Weights of a small GPT-style language model, trained from scratch on English Wikipedia: 4223 steps.
Each number is 500 + 25 x the weight over its row's rms, rounded and kept within 0 to 999. Layers, rows and columns count from 0. Numbers have three digits each. The size before them is the row's rms in percent of the matrix's.

# layer 5 MLP up, 640x320, rms 0.0928, rows 526-612, columns 80-159
087:531531543497505526509517496489479475513506471497536479503464527473457486525443480478500511547508521511491491524537454511467494498516494515467469506476469502553494503462522530485495488518491493503513501523543494491501472498480524506471480500
083:474522513488472491518528533531499474498543484487521517501474472537496465516516496490520490446501544477488478431542499507508497483493482502517532502495497500539477517510499520484493529508522488533475507485496500486535505547436458499520525500
097:546549487497542482470531521539504498479517528513507496528521530527538510494511463540482463535497499489490537498495488522472484465486480496484487508518526475518520509487513438463485463485460509494495499511484481508474469491512475527457514479
103:495490515486489534505529571484487480504477496489520424499511479538508519461509540468494494514459464509463505517557535551486461547483516497515563453514494495531495438496506497486503542539506492455483509499485507535550502511460477491508464503
086:483462523515490499485506451512514460485478501499514515489478490482515527534522490485501511543553479532542487469479478527524468519449496491512456477514516502487541534475493486507515469509475515475508519488489492468513529482460496479494490441
092:497525513485474513520481507512508481449537476538509451511495530509502481535457478536504487497543491535459511514521510498521511465492465546440505486492516526445485520529458483486499474465482497500474507520489466446494502541497542520542527493
095:530503483457537515489505499493472491446495521515482515538447501492507518474467515526497470486506540514503532485487471454526497541456496507427500491509480498511444536515503511446493471491510502501491477504467464507547498485483436500493487545
093:487509494470454475524556475499511510475417505510437494517518503499518537513540485440475528569487518521468514570505450496520496554503499509518479492488481524517483521486523500504516483509500510466491470511508547485459514518491489451519497519
102:542547504519467489515495537516454503553504510515558483515490456527493531493506495477508491508505496521462527477501448495520525503501530480589510455527497531519484516534524485455480533492507487516536514514471518495474492481520497547516493522
101:585538528495519521538467496465511492465485480481473511514535519453464491498494543481514477532462527561510487497467523539455530538496553516514502488479475484510494487492522480505460543504491509489501478539524525436531518509480477524474501475
094:474507492504534498488530533487498478577487478570487537539487466462491488490531459483520495480524500517464498473477467495486504460535491474497513485511508513511498499510522511474527540507546514518522499481441516517481506495521496457496493549
107:473464499519487493515452458537505485503475501497443513532477474493476516499529479469468522552507466526527503535532506492469502464529493482495503521512455512502540507478486438502467485516479526468480483541504549485526509513498453493474465507
096:504531541509488474545478498482503512515528503531473467526502474478530517498460530498477486525498492525486510534552531491466451509510527525507487508490530473529478527517496485500489477530489492472469485480478513505483483483479460515515498504
113:484542459491487483508529510498529540544495517530467487536512540498486477508489499493498497530496512511499474496505508466484536516470488559468485476484489506567477443493499475529518482527497516486513489543526463475467451542506499494516506515
090:483468468517465515486510482553450499527500521491517489541511493509536446525494496505446530492488495482500504512466504464532500453498520515492496502512483538488479481497511501479518516525512505452536478450537497498553476514512442449528504489
103:513516514531495478494548425492478529572496468478500498488511460482510492460461504490463538467509467496469526492483481516444549489553544527486491527512537492521493495485507550529506479501522545521458466525502569465540558482519504527503449510
102:496499497485511506534481495463481510533514530464541469519506530568504495478526491479512534503454535463483508482510491481514470481501531493504523489494501502493500472474521477437550547528491497504519508502525505464497447504460478511527523508
103:499496513515491516475458509461468501494490463522531512526473504525480488519531484520522489482528501463487537472465488494524524509515523471529505477499481553464465472525503538458500520517483502533509490486510502534473477508486525554507492507
091:507492472461428531510509522432494490514501539527472542460493501517520500493516497466492489500511501527513506488479517545482517489476509527517478537507471503497491502521476506515491540515483510489490498481582480456509479477503463495485473503
095:517504491489478475510463503465516509521502484513520529498534516502482524495462495507486480523495500500480533495497461474478468530556504453462514485523488550555469511457513490519508490501576521496478467483526526507488481524507503519525529499
097:499518485459500509520499483488498478530470557506527500477512503502542506480455484533480553504474517506492489516474500549526505485462537505508479506473500486503497448540461470469505518483541477462521499506469519527497470490480500482452539461
140:470569497475506531476508447477487531527543522451546493495526491495466534494500494512539541504496531476492487486520505492516546468489518524512465535488466463479454496516470481520506528502537522474542498520515498487510537493485530501514523488
101:511498500519439529529532485518499493501483492539503451505534503486489466510490472501490506464515496546484550523509508482477465516515548517490546486504534535483497541503522511539538471508495475495472488542433482513473547485485486499541491481
093:535491500462502512467517529490478470525491507520497517526507532497506464528527487495536490456514442513491491481504484524501479548493467536482501487473518539468508517492522572518528503473482448498506475497481496515476488548476525570470511494
100:529502501426494443487499495496513497497477473516454467551512498556521518514473521515459540509496503496494490508500535483492463529508450524526520518512496516492509468486454497500460503496508515458506524474421519486476495474426493508474493532
101:517501460484461474469524499523499483492471502495453531529475476472519519458469515469503486488534491516532480514535481560501483486494544503457521522479569516512486470527496502496489486526520523522523515529503485515487540490477516453536488501
090:507507516500533455533500493535467501540499558497551508476490484523500546527500502494484544496512478551513528529474525544511516473465508496467481515479499524520499448465520532499484511508466490502543492430518496500478507492518454544454450469
090:527513508484510480520525508511513509521466466495529499519451476484490487525481515525482475498479520514488547562521441498509471551524537531523501479542506505513525589508495467497546473488495496544494515484553456465511495481487468512511484455
099:459503504475530500472472476520508499487498460472468442490513490472521499550459507515526505510510501481509504462537447468520507490489509501462459475529513519524493443479510511489552497521484491518518508506514467467501482526468477548515452488
116:444494480466517482484518540489494519513491468488518474508511528513497492505506508528527478493491497473543470494505503522548447455516507486487494463512492519510514489533526514546508535485476495468534494490445503504483475487523496494513518500
099:491510528514486476490489489503527528482446473549456506512494518473476532474512469474491455515442473512519501524503523535543491480487504548534454442494504484504529510521502506534517532507544487491479522472505489500476568542525484496513503520
101:550528522508497490527510531513481519463513497520514489515507533529523500576499475466518484512470484482563528500466474513485493500495504519488533488501524505478495527458518449513497440539466514469492518492512494496479493535520467481526502492
091:485470519515506480477506479499447475477465497483477509479454526490521489491516506420481487535518524512522498490457497488488539469501529527450521513554554532483567466535506446497492507497525523497550489513517509473483420468494558486489497500
093:488480520465494493517502498442519497515507557509465497502521519476552511511497496504482509511507515497497514514475499501472494519542496524493508485487542525525534470501500513525472472473464506466446523455525465481522479499493510510514540544
091:485485506481503505472525509502506531500519500519477492462528538505459506552500483530495525529476502527455526494509516479521510488545494478426527510498518510512491484492473481502511535437522508469492502498437488484487523477490492482523495534
096:504565497517526486497488525503474488494480489462483519514521463490498484542502510462501564525488478472546513500512478442480460474480449511539555483538505525494500536538512493473497481523506474459504511490587503506478487496499476490501531441
101:512483527491526505490519499525480509531486509463507464483505516458507504502474525500451473453529514513523534493512503504432495484519489484502492510523520520453472496516506503541508537498473425489500531504490524499516470486486512540459510519
088:479459476521466466473484479517512508489521499507506506527559523450478510491504512499504472526455502509524466445490477534492483505519479505478496503491472513498476520487502490518509516548534465489472460477498487528524485535484512515507474489
096:524511521488529499511488530503519501529454523491499452512458505486528531469495487484448534503503514525457508504484504490482493474496476494477517525516523480512503477476488498479549487504510539508515509510522477520465528532474487508507483502
098:518525503559506515507495498518494506515489479528525528498494520500510471473490475498510476486494540468492456497468515535479514517525487481508516490472483484480515486469499518492482507507513543517492537459499447446515505510521512516501501491
106:517514518518473492501486475493527488513498482507479508484550503479473518545487472515472527498484508519420500503476475523527556504508536515466503481536488528498525529528503535498489498484544505520524515552485460539525534498512442527495532535
098:434488513506545500476498524515469517506537498460518496563513462453483510503502513473520489472489480558494514479460467522536523513513550467509474510489503508528513491464540524514513503509540418527475490484503518479498473502471471463474506529
096:500498509476503514480515485469506481469450488534513528525486519489479462503506489499455499540464507488472508487538508551527528475511453485534507536506528510496502515494510489492495469485486486520507505477473484510489556499494521518546485480
093:462498550475485506515507526508482475544492467495478471525508461527578512484532526470516534508523512448497513471488510504512541508446507521502490474512513526481533459495468454487475509458535486481488545472577487485509544499489514512492515442
110:500474488493536529485528448494516505426534501457523510485481490442508532517510518543484519469480478542521541497476528525510490518476483517573495496479509537520504490489498499508479496518542528513523473474503484500466502475517524508526476484
099:516481505498486495470469518513525468453477488472494518562527483509500519546503507502515490524532518524518554495530509521489493550525461504452497501541528513521483503485458506505468516473499454503518475498505483506456483477498516484507462487
112:397461515479485488548472508507425503457503477537471484527500464518532495484516490563478527464518541469500531492484479486515488517488495507461487547492525528485504484503523492498506506476512513461505439499488489490486553542556498475491472490
112:469541490455470482485504481511491555520539494514503484545532494490479484491509525519498516436443515500477472482517472522486513504500495501513448480487477484507504513483511525509496508503527543477500495524544471491530493429463498537529481538
105:481521503474517513418517492479512538508507501485489512542486515479448479494564489533572527513488519474493479470512501489499531455516483497484467464503494509501495512461486524507487468523517502519479499499482457488517486466531508453513468538
095:486509495463526476502464551542508532434501509520515470470516491504462459506453491515460495505460462468497515468488533509519522513503487518540487512508469519516483525514517517497528509464475515484514515487552490505502524469563506520483471481
112:508499530474489528517497472458527489510433496493510427509514493505510488492533501487492499503480471579520513486457475519518488549488498489534520445507538522480477553535536529481508542476486508498545490514466482484554487515475504534480494487
102:500475518499505500489506480480481458503515553492519508463486515497515491544494508508476469545487515486483477544524485519480545461505513496505484489522507532497469454455504512458514532508508530498499512440522466509504455476526510513555545511
096:495543495474479507541497472484484504539504462507439491507490530475555488493505489533495488463482477473514521497510494504521505474484497503501495494484506489507506505489491507468502520510506528541526488493525501468526505527510512473508503509
098:466520523540507532489530519509485516514511509503539510479498515479470540488485515500467478491503474524467493491518537487520479533473532512520453513501490489493464484511510495500508472456477464486477494515469504478521523495492475534523480524
097:503475477513491512451490491540487515487501455494445455518470489491497501502493539521453486486518518467534512509510477491486486515507489524510499453486527525497515463549494527465495516514455471460543494499492469520534531552480516465499505506
100:490527517493521488548499486492544500487501526482505506549478504515496480489527538486442486500509455504465511502516512521488511484514502509473516521506477540448494467465490536475496462487473523523464530518535501510490488540500500554511472517
098:479517511453457494515525512498525474507503508492480507493485483535507484490512548495498526516547473508520463560469526463481493496513540510470470504469538509488503512465536521520544459476564464509501474528532462534545460496481476539510463507
086:565507506499473490517528452508484486470505478482492466568477513533520483491554514487478466507505506498534503537516493479485492546507464476501526497510479484479529492481467485482443516511570543456522454513552513509493471518501489521531463542
114:455491496503557540494553478488417516517496528519471504458471504433486503531541542515478484492534455490536496448505483480491539472497482516497517495491496511478448510496514513481485473462526519477467487489477526536522495480473515499550493513
105:448533498452505524465502476508469485547460480500498523472471538508517491504528464467487507545495472492503457512478497499475533489453494504553512498499501488483501511529507518474475504500508514515495524494482485486465474509530533504509460523
108:512485487479500476484502513504511469496492509518482503495467486516491493465518455528488495509573481477486524460462469508495480460505466484543458517473517518481485544464508538513478506498506509524494492491507523500538491527467486473506465519
102:504503492508491540526517478478433545497446448457479532509513476497506542512464473520504467493462508484530443461529483482497464517488504528471465494519508523527507469476501528477504492543533540527467536516511498519480528513518494497494499499
099:471488525478472523483512504481492521552482484571513500516492507477484525521498516434486490459518522469449487554524484498490501511495506499493496507511477504500492492470499501513524516525529477480496489481514546475522525552497516488451500494
088:495547456510480493552527498509521511493502521552485492487519498520483516530466499497495484492515511530478476451501515481499513497474465516522509509504545494512473499466532533467469487507520484495509517506492517513527498482493485495516485499
101:456481484506560523499498503517513486579520527529528503505520490498481510534519498571491487519469481509541509541504506482508465550532509507492512514496491493524510483478488490452516442511505524479526489520449501570501439454516489544536499519
102:456522501435466507506518532462502500514478515492499486489491550519550485489519470455552508534512495521471510504448494526562525475474501479507500517524492485526476517557522514531482517495487522545509468437457493476496495493540510496509500478
093:473506481484536542509514477480520475469482475486506472493473508507531488476460482452471460497488498479504517497485490551533514452527488473524542503520514476483506513471478505484492479480517508473495543521498526530535447512456513477525505489
102:470494500458491446470508538515514494479534477479500505497494489504466507491506511457533493467471517494495516467499492529475477477503475486501510544494475477473480515511507490540486499519457498474473505504485445484524528458464511490529462505
106:523487494505517499553505516499513533507505518523471502466488518493480499510543534480495523504457476488492525532506481499483506491486500452487497471501450457541518475504513525494536520482508463509526541516511493478509516502502520499484485482
091:435514534490470544495493484472531497473515526483505466457457541473546433495497519465466492510506513503484549491525494482470451546493523522496482500505533506523504556522512520520493485484506494460465498451481507506545458521512496480478495506
091:521519509500444498517510498506515493483490480476491515516467506516515473495498526532499509477501519546498505472478453521476521465505509525527448495541520430546529489542523506541509514521537485529489503435475514496495519482515460505484497511
117:534521510468555449517497536522477498535505503461515518553504520456537462542528491487474499457531503493511472549539503489498478524490472507469533457498464516486484490517524477497510493530450484490484508471477476507498505543519476528479510474
104:568486505504535484521470495472512528476475512497512488474453497496504465470512491521513472498483491488500501472499498480512500554510536449515486491552473514493478527508499544544492502515504474516516487486527515523519522448496519527505512514
103:525493480488539511553551486499536472498496484458506536499486453526512510510510495476520481479513485449523536490450456505506490481519537471480521510495480524469501491479478515517468492522514486483509488520581518522468496483470503502469470516
098:478519533501485521558488491508505484483484567490453497526492504474489495514537483509527579545479492478535506519462525491521541492523546480472517475490473510497483517500509468493490479479467472514509459467497495564488508494463523515558547499
093:430459473499543525528534473502522489476480529551448507495484442470489526511489523485541474470507509453518461498511487493511486482529479482513487519509474483487482491488497514509504525505486521532531469496508483431471490499482513491496455489
094:477491498490494502521468480548484488490476507463528462484492538507513516467489520479522504483521488520541507485538468491504494463486509523523536522462510492488472429507504473503513508504548483466486511502461466469498496522470530510504504519
108:519467457484481499531510477467459498528490467524514523508441527521501504482520514524485505470497470511505495500476498518488483451498501536498553552488501546426475513520522497509508421495570516509496500479494478490486516496480493543516494472
113:542474493458474497501568493461534501504507477489469513480474515533499499532449482514516535503481464449491506482507504496533454467529491495483460501542501526510516468492489529536488491491518527515510496471505518465504462506474477473506563475
093:489507509493497485482532493507506504480488526505503478478525478526485500465519449501495457451471496509511471521547509508511437576471530559515466466506551485471505496507493531532545481520495485543478473511501513483516484477491458483460494491
083:481483524471533493503517522501503504479497474493453482518473530503507525523501518463453449484492450477478501535514507511524497503498531474531525503472506481531482500496491536485521530464504500481507525501490462482516517508496492483503476513
098:505466480530500498492460489521518486518506474496520463484529510485504502424492448525558543469481499473507478530505487497516510497534435457485457504443479478514493479534508483515493466503456489493542497517514464467516480509515533475489506496
099:547448561545467527525513513513481497536509501470483486517468526485497491517464519483472470531517506540471508477478457490494494460522527529496505503477526520515498492507504480561486516509537502473467518501490521494512484524506500509475477528
109:511552463491467484471518485468526476505516503473502509473541513512482499518545484522484502526467453518491474495512483463511517524478547514495462445486456514518503519488503515552442523532427486488491529497488554482489526530492488474567508482
115:486484510482465493429483493470514462494510479483533498480499473478471536492448490519491512503510483491477531462486525538491499494489529579546514479485546523488475480462548531467493529488496488539523525537507455536517552494468483485487498497
101:522481493537515516510513514530508485497500526544466435500454504516434486540485529523542519537494519537512521459485559496514508495540486473436455464457502511494391508516507487462513463443545501486517486471514527489511464489510489508494553507
092:490498513488526493530509565514508502506511485472495495569514556495492474506472479535485497512544512535477498524518523490490532495535510513508551548462492503514526492498523516484527510490496509514514536528547537473507490452530438534497489445
# layer 5 MLP down (transposed), 640x320, rms 0.101, rows 526-611, columns 80-159
071:525516527468544486502499500500494498536530481493468494463475468506488464511498503527485500525497555508515506488473516522513480517495503487513530470485505487529524456523505506513524521495524502473491462543471493509495520497513493489537477513
081:523569525470498494468491547514488497565493574465506493502519480477417526496520511510484459475510514516494544492520533544534506516481547513492508485481522459514458490515506522494501528515471501492473454523485447515480507467460498514486482479
113:548519482547479514496528497530478465481462524488501489526508516534449529467525478491501451555521485497502502497491536490531505476528499547537450542461488491488511528506538463534496509509486493492494523483448509509507499473493504520540503502
092:523536491480498445502508491548497529512455494546465522501541467480471454503510501525511511487522530504531510478501484495511524474444471499512479502499538449548505529543489496499519487493487504545517474514544473484480515507539503496467541457
070:480487518515522516463491491468526449514489541488519475476543507518498446503531488498497485425508549499499490470489480523475500519461481485521514504502469488489533464514467505502526502502544527478524482542467518552499480486481462499549486487
097:527504497511513491519518477483534507542477478501462553490519512541505557475486500498490529531479473472519467493513494504543480565488540515538475491460475477559501497535522505545550539521464504496503548484493476569471534500486495496489503495
114:473487525508423450495514468474485473467514497498528509499533477514474549492479541463477526496512522495486470477466484499525502499465490521504474518458494467504482520498537491478459541499533519482501476481497484527512496497482504494494548534
101:487439488508501501501474480499480476545531500533467511498508540527525485477466475514525473493475556475480481498481516502501484471519539443484471540505513459479550527481534532485475518500516447482558489489519511505511468485511493451449505489
105:527523435491477472497489481529518481443490472486532471552496496539500509524542519445473505496495519475469467493505508511507517496555537443484488526507525478487476502487498505507498471529488521541523509539516534512490465526488494528553461503
099:491485473481481479481504454543502524517508519513491493533486487523489485533536507517526504502512508506548529456503491479467493485458489503475545541496481508556452532516505489489456500471492465458527480488498530493551507527516485509487485524
098:488458479501489506522521523493522505498529530482512497473492533516489474522471509514487504463484443491514509523517493535464492512458521539525484532487513479496476493488513524530483507485500525486493534511552465504499470508522505560474486466
106:524527523517501553562531504505514536516493494459502507511546542513455481480503520518522548477512506529501506481494462490512450490495498517506529510537517479468551538468542480501475492508501451524508474450470497497535537483514525527485479480
100:504538499495484515519490525516530506502472508522498515489478515500438517466482469479544496548477499482493465506505469487568515485500532428515492478505470463503513553503516501544493523455513494499486512524495472508491488527471563503525520515
103:522465515511448456512463559481490480458479476482482477513464510502465485450478469500478567519530522564491526515484475500537501496462476505472515487498538519533508501489515498468479549509517476511561486487481474467513510535502520507485475464
103:547516533518537491490524506510480475519491522496504512491477516474563503508445510487478502461487495499492528541542507524473509520549478521530488489505540509489507490494470514507505533431510536531504487522506510528492531478548515572474476477
108:502509515504471506548517527457506473488504498481516543489502549519461528472494472555443486510481489457495523472515500529512499515492527505495517486495541520505515496502441518516479482475483503516533518485518471528487497518482522493506509487
094:509508481495532467486512470528508520458475458492499464503500502559484505493525487513546483491512497471528491489534488496484480479514480528498466544456458490476481489477506463526492533516510491506489489451531515509470477510537481516522469513
114:491486450502480521507497505513461517533506456514517500502478456494449501503509489512504513484478479529480496507478523480505521568525497525509503508484470489501520507493428486488515464495461478486483513505504516507492503522502507514519439486
094:514513537549486422488484474463522518468460491513475469516492481483521535559445466517502514460494520488512500497482481472494461489538502475502464530509526467511479497484538472494498527523532498531520498503487516501542523489482476494532516465
093:491474520541479503526538460492478484498489486464471471460476502474551490486557516489497539486518532463484461512517526480536487500512502578528520504526447482446522519518484512514534549508494484500479520537481485494518512484492507490515445517
088:471511488523474532482531496545454517500485475522494496508508508489384546521549458495503508500527439486526513508518523466500498509502483514456526493489512493492523513494503499515473445505487503531495456489515486469546508493505525494546479494
139:479510504513506470483558456518518527532532477467497463526526496491469545487509492499542520496479515459474480566511496504504503522503492495482481506498456462513493474482461468486496532480514544517531504490504493489464493501484514500529518500
107:533464489524467506460501500513533507521525544470505495534490492474504473476495504514544510494512440538504519518507478460527503468500501529507480530485493501464511492525477540470544423520523511488525491527525506554464520525478516525503501536
097:471482491557471478513507483508530535494519471513472434481466417494500495489486489483493502518467538495458514483518483496526499468462522464491467496504519525503490513516471512483512469517527538498522477527508480499542510494471509455515518468
100:492503516495536533508488485501524512499493476500497488545511507476489469491529481507487485517502504543460498493466525528472492454508524457523510534484470516489537533524544492520512510502511522491507495545478478506519507465475511567499507482
090:505497535477466503534477517448464471470502484530466498519520482517479519536504463526474538518432509497520520536481522476495483473487485472560497473464480501507477499501502514493516488468513482485480473476488485500505511526546524515506528499
097:466467513536496484507529509468525514471498478548505439525506503510539449538507511441499469518525535466515497498498509506514520510503476488568537500501483500506470515492423468489579517504485556511485514515454513530465484548503542495498495508
096:513489481538492507502511479523487468517508517522506491486486490471532496489482519571542516520522491455477513438466509492476498468502526471477477533519484494455498528514530560478507481522508485511535519538470507530507526516549517506500507551
095:438485514492533462551489506477510533521469511501515472510520464533490514477542530498474464521563508513527437508489515501521516504500499507497513522483505506511529518501514490526522556488484540507507460496488529511468484495489475516526459498
111:481526472490511491498531497499491500507506499518478493489479533452522533486514511484484489523503482489472494519531537490540520514505510491500466466512496466488516515526511494495499514486519482500539490470458509487479514486570498477526495493
102:530526472530446478498503505519507501498450449521500469478537541492461505504480537531507468499535550494476513514510486490500504473487480505469538505469509482555511499565557523500528490475547488499473565486492510478487466461498519472444474474
103:502511506503483467521496483512515503503543490480511468510524566455494498532465508465540492516515525542509518529494482516501543503479498504518474523496489501550511472509502519458540524495492496477508521513492536511485453516464452476529520516
082:484500513517505521456492504482526478529568475463531496514464469487530532500483474490504529502481503487418501549471515528492486558479526488512514508488484523495473516540482519488526487489486529498537521498496463507487542482472512498512515534
097:433456477493479506552490498497486511466473523457528528506520504556442499521506500477506466511500508475457511517509509453512512506526487513514490523511528511543515463476545507496525513522504508506549469471499521522543504491499487468499504456
096:520485488496523494505511463522508493515495491478494503506445491499509509485540494512515513459490534480433486508540508511492504546490487519539489484516505462481504502536534494514513469554459552524499509503478484502515539495509511523468491502
098:493460510489501500486481470514561583470497543503476517528536476562471504480491532499521486452483506488509513473465494461465492555480498519492512491495496506506476502466551524501487510495469490468506531491497471518508508514479501503514505545
105:519449478488471478502496501495470495548493496513518497459529540540522485497501502498481500478495516477546490477496546506502491519556515517471494506499530536559480523513443477542471507533498497535495518509546492486509497477529483472513470496
096:490512525520534487484451500492496514513516539498491513447523492498502478481466542508502488490460502508556499503489515493490493463437468465458464486509549509464509442537478493516557508470512514475481512543493491503463531517504500521537530503
096:523460521501515492455465471540496515457531468501474502514505461507507519498521521550525464532498490504540493500463504446541514469517542507515468493520441482465517514544497480483484494521477444488484549472490522497504516525502549528502497520
110:532487518451526485490480512512511511517501492466526523476514490501509512521504530502501537505509477511473542504498449533500493468497457518506502493543491495465463481538496459499531496481535466482517522488481501545470464507464479513483495459
132:502503506497519514510548525508477549488499514495516514525465493489497461485500534475533483519500485487527463508514496450499478486484460470503500523491485482498487495489468455481517523505460478467481496495524490453477481487473570479532467475
104:497472505458517540501486470487521489515496524479514525468444506478563568511486486459483569513522497522521497508520507505465507515518489450526526509510488491468493502509482511476511476527461505485491471517480491481548510565491495526498522528
087:527489512480487491502524509502493490510521501506480517501520543492549479484503490473481519498499518522477505495526546497512436511522538472545504493546545461568500532472515500501479506526504526491492469550550486509520447550524475468485482503
084:520507524503503493484521525542507474542530487531529507508520505498473526513493502468529510509499519490493516476459451490460494527566520501485502550518470513514514565492495490474487479509489517449512503493478489512503477490510471508512519527
106:523488496512514494523517492564480518487548534476564504479484495508497519510518533500504471495462501490510496488508491559514498496526491510535511547481526536464523504465491533504516545493529509534531535453503487502517492531484500490466469475
104:475492517500530517519530503491520528505527485494491511495476509490552567513532514576490504503460511506496479537473428482508515468495536472506521529462500556446509476500531496514507524475493544498510549494501502461513502541485504512493473496
110:462497510506499430558509526474485520543476479514502496487524485517494520471486533511502431537498504498506497483547468443512517512491511503487518526490466511507488460536494524489530487506465542486529508485530521534454521554516495481511462511
112:482511505511506547494497480517493539505497509526519474503525535508450454489458466538515488502456523486501477477490481470465512533511500499486493492529473483520525451457446484536472513514492503457504547535480498501504479459509553552541518516
113:499515518515514548491483521508503480480530500507515479495515484504460516548539477534503529477503486494510494518435467503486531503473476485526495478518492519499510461483459440545491469503491448506505525489569535447514523545481474507496550502
099:523504517499492495516520496490514485498511525511502492517485483472509482532511504508473513517515464495521536486550466482457491498489499496494485514510525492516496475499442479544475472529467506513505474487456514535461487523516531396504531508
103:506533522467499473520488488469507502487483537505483519520516526514549509508467489507460496537535539465507527497490464489484503483479521487476529496521478459535473499454530505494510473509503501510526435540480514530482469487529488464531486510
090:469478489569506508529498452519519463513459523526486526520491486516482475485507499480467480473470548516492507513497508459520495523500528516528520525512513523505456465525538543484497510497528506518526450505516500494473490518498508483518481496
087:537457536533479474520521485508486535482512449492486550503465453491491506500548561500521481514478533449521500492518536508512488482544492497486514509457505524480494455487512509490468512494479505468501539458512443542473519530508471516495479507
102:486503515464487528540502522511486515496497534416511492468512539480505506471526531551517487497554479529501533518473457537506523510490517483493472518513484486473511459544512472516517478480512489461526492507448467492515529521494461480477485473
093:510523493479482501536507518508478537497479513473521486475497538493408542528488467481485479526471477497492489479498479487463488526553506482475496502499506496501494531473518470542466468507514482507460505481508492445499507452504488476477510509
103:508489508491520497511551497511513463511464483532507512482525494504548489520519508500502461498493514468545480516525535493511508493449512529482543542520509484484491488495469555490508504482520503463514473500493509485503538501479488513429501519
100:515539553515531524526523486479491488488484492455481498513531515458477456510532539517541485494504520497485494395532501503498533489494501513504521507515486549469480497490486483505523536499477520481514487474505540543500498498512506525533552510
093:532479507520500517478524487492507444491489480496478506447552458540516468509450461454525464530472506479492439482524498494471521457453504516481474469451463506497494491519507507517515457506506543506475516537520511491519489486480498491489477499
120:502551514436530499500510464494516508511520508537494525484536492455480501504529544498491488495482536489542485475488479535517483466504497495494522525507508506498527494488499560480535519530510496484528493491555534484513444495530533565520516482
092:501495513557477521502480492544502485513476462519477508481440493519471500507527532482473466480479517521500487524506498494507470506511500534472500524524510510553497510532485484497496518487476457493552498509495509496506481498499492464542491469
117:503449500504502524503503462517494501496484539500494510473575496531437486501512492524502470492509479541530493491501468452491506522485486468521524476487472513523473508504513502469464480514522526484420488489494471480505482492502471438506448492
103:502503516483510511476523519496523529531526535470522447504527530463512476474485504508498549502495517509503473519484531465516493488488449504471549518450525507506518477475464512533492498501449504499528484507506530442486562492523507525449516506
095:526513443494529482484461490484503474448523547458449520521475489467386497546485467513487535550514477507557495496467539520500507490527503542499509478516521473464493523484519491496495506509484496526526510494510483528499488481478503520500516519
097:528519495541507523502501505519522499461531505517540477488519483497509542498527498467496504515492476511526495500526494523489548442544467521490451492459472503483487507513476493538458513495496563477486545524485533505464489532497513496459519521
100:507499483518487451508492510498496500474475486499503510506533517499455517524499517476488516488543495508433472502506501517457480507526489498502506498494555492534479525503493516523535515465484492497526503496493462479499525517522506520455509527
101:542520490522502475509515473485517495512508456452515463543485510513499535502499489518479499474490523513508489522529500510525482462552497540473482497500465515555485497525528483467494522471462463524517499488509508508482515488565442440467505473
093:560498508493524484472554473506458507548520476502469498472489460513461475480507543507529525473478555486460499495532497508441489477518493511519453526507506500482497476494494485478484447472476488498490479556504478490519571466507504517498498512
103:519427465522547516515504495513468465541497509514496519526469502517512495464550501505502477461519496462457509504515467483476481496504504494518513511522493528477532509502506514504481491522490479547552475500510464509511501507518526524545511505
104:491487504546507549495489525497508529488531471524526460476519511524531504515470525541489511481512528471518462472491488502480480500489462488489518488486436514493466520477508516488476524480553515528545498524499489507545468514512491495430527480
100:506537512497499508534503529483529503539542505502525472480474518526514499504473507505463517544463522482480522524462488497533528492510508553513487551499512490520499437471524496509502491477480500464460550518484507548500506511530501448468528483
103:497504495448492487481504531469492478503521490483481510463539493514442492487532473515454544525485496552524462499530534572510514465503533558496483516476480508481497515515524497496514495484477515496498519560492477493509493506473508465534491500
108:546543479535500470497490511490514506484484494488532521519482515501539490550513472509509511532467517509487514482526519483488489495484533489504502484489482481458532550507581495513473523526502484508490552500491511473504529517514486536499502489
106:522491497510489504513523501519475484498530537454462463493504539519505468503472533505506525505518504409542497541486478515472467540508479521511508475483466471477490475509499453503498514490461507468541503481454555525480494482492544508467525501
100:470478522481499521507509467470515517451505490516510536518517493495525511514474454516503521492488522487504492546519474509465510460538521537499545513480514531538507512474497508465506543501540510539498489491503492488532466545505531484522483488
106:466464518454518508493493510514495515548500513545510489514504524491477515510519506490450509518506511489503438500539502502514515484566502465536513519578487475475504501530502509494547522501493490493514525513485531537504488491497481505500503478
109:559517530497449498486517539502486514528513505471525509492507539472408501495514445503458534535506494513494505505541506521509490499489492482543539493487515484517510514503484443451505484511460499485473485563504448509519518503448497507505516489
091:548497505530511461482485526572544483476489513491479484455518494514494541494473514518512467529467500507470490486521460488492497522507537497468511545491523455563466503512488452526461484454467456501507459489436515521508516483466494494547514482
102:447510493494545499479478485438502496477492511519500524496495499505542509512463501480520486554474552511473512464523516494498497494489492468499499476476514472515512504512530542516486518516468525501494492567506495467541492503487507492474491507
116:491488531522530491507508523453546499511483549520458539508475510495461488518517500503517493486481454511507497522537460509474498487524493493515502492505504499459477523522564532462488501504521493489500491459500489517558508505530512473536511468
090:534508451525490520495516541514523519589511507464485493480497510475444534484461476480496529499479471473499461508516509502521543492548504485500452472522517460451497505481507552435487510522511490525513505537496524475518507537493499479542504514
085:483481514473495478485518556480538477511495499481515465536483507487502487490524490470501443518512440488527487460516433489525503497484485484485473537469514493434501419542493499471475468502518530504504491488510546473513493495508488480493484524
087:460534519499486488523502481501530528460475466471501535448483481556521502504473507513505483501441539515476492527531481483507474448478502522524487508513487523463467487476506519491504514491495512491493500495489470485502495538519471485476537475
098:467504481481511437509491464501526518495530489507520525504538502545527475481556520483477519533492526474487495532526509501458522490461490530509530514518498505508492487549513469507476509493500481505511520485461515502470532523551530497519497483
114:565482514493475499453483499522476505526479511501496518471499482501461498516532479542561492498532483513483512525463490492501503474494517524493501454550523519480560483480495473530439497520471472486503502450540538484492499534491461483526482515
111:507507531462468495523455496480541460462499512536504493458479479538522504525486466489514507488517562536557564522512500502492490512500499504465532488498494465486487486498468534477478503505522516512520449466481480515536466532514497529486485526
098:485492468503475517553505508510491456486515492464492494479512519469515515514516502511450498478487499487490491480495469523495517469477521567540470471545537493520503517475503482507490504448505516479531459536516467497533512476473469506512483513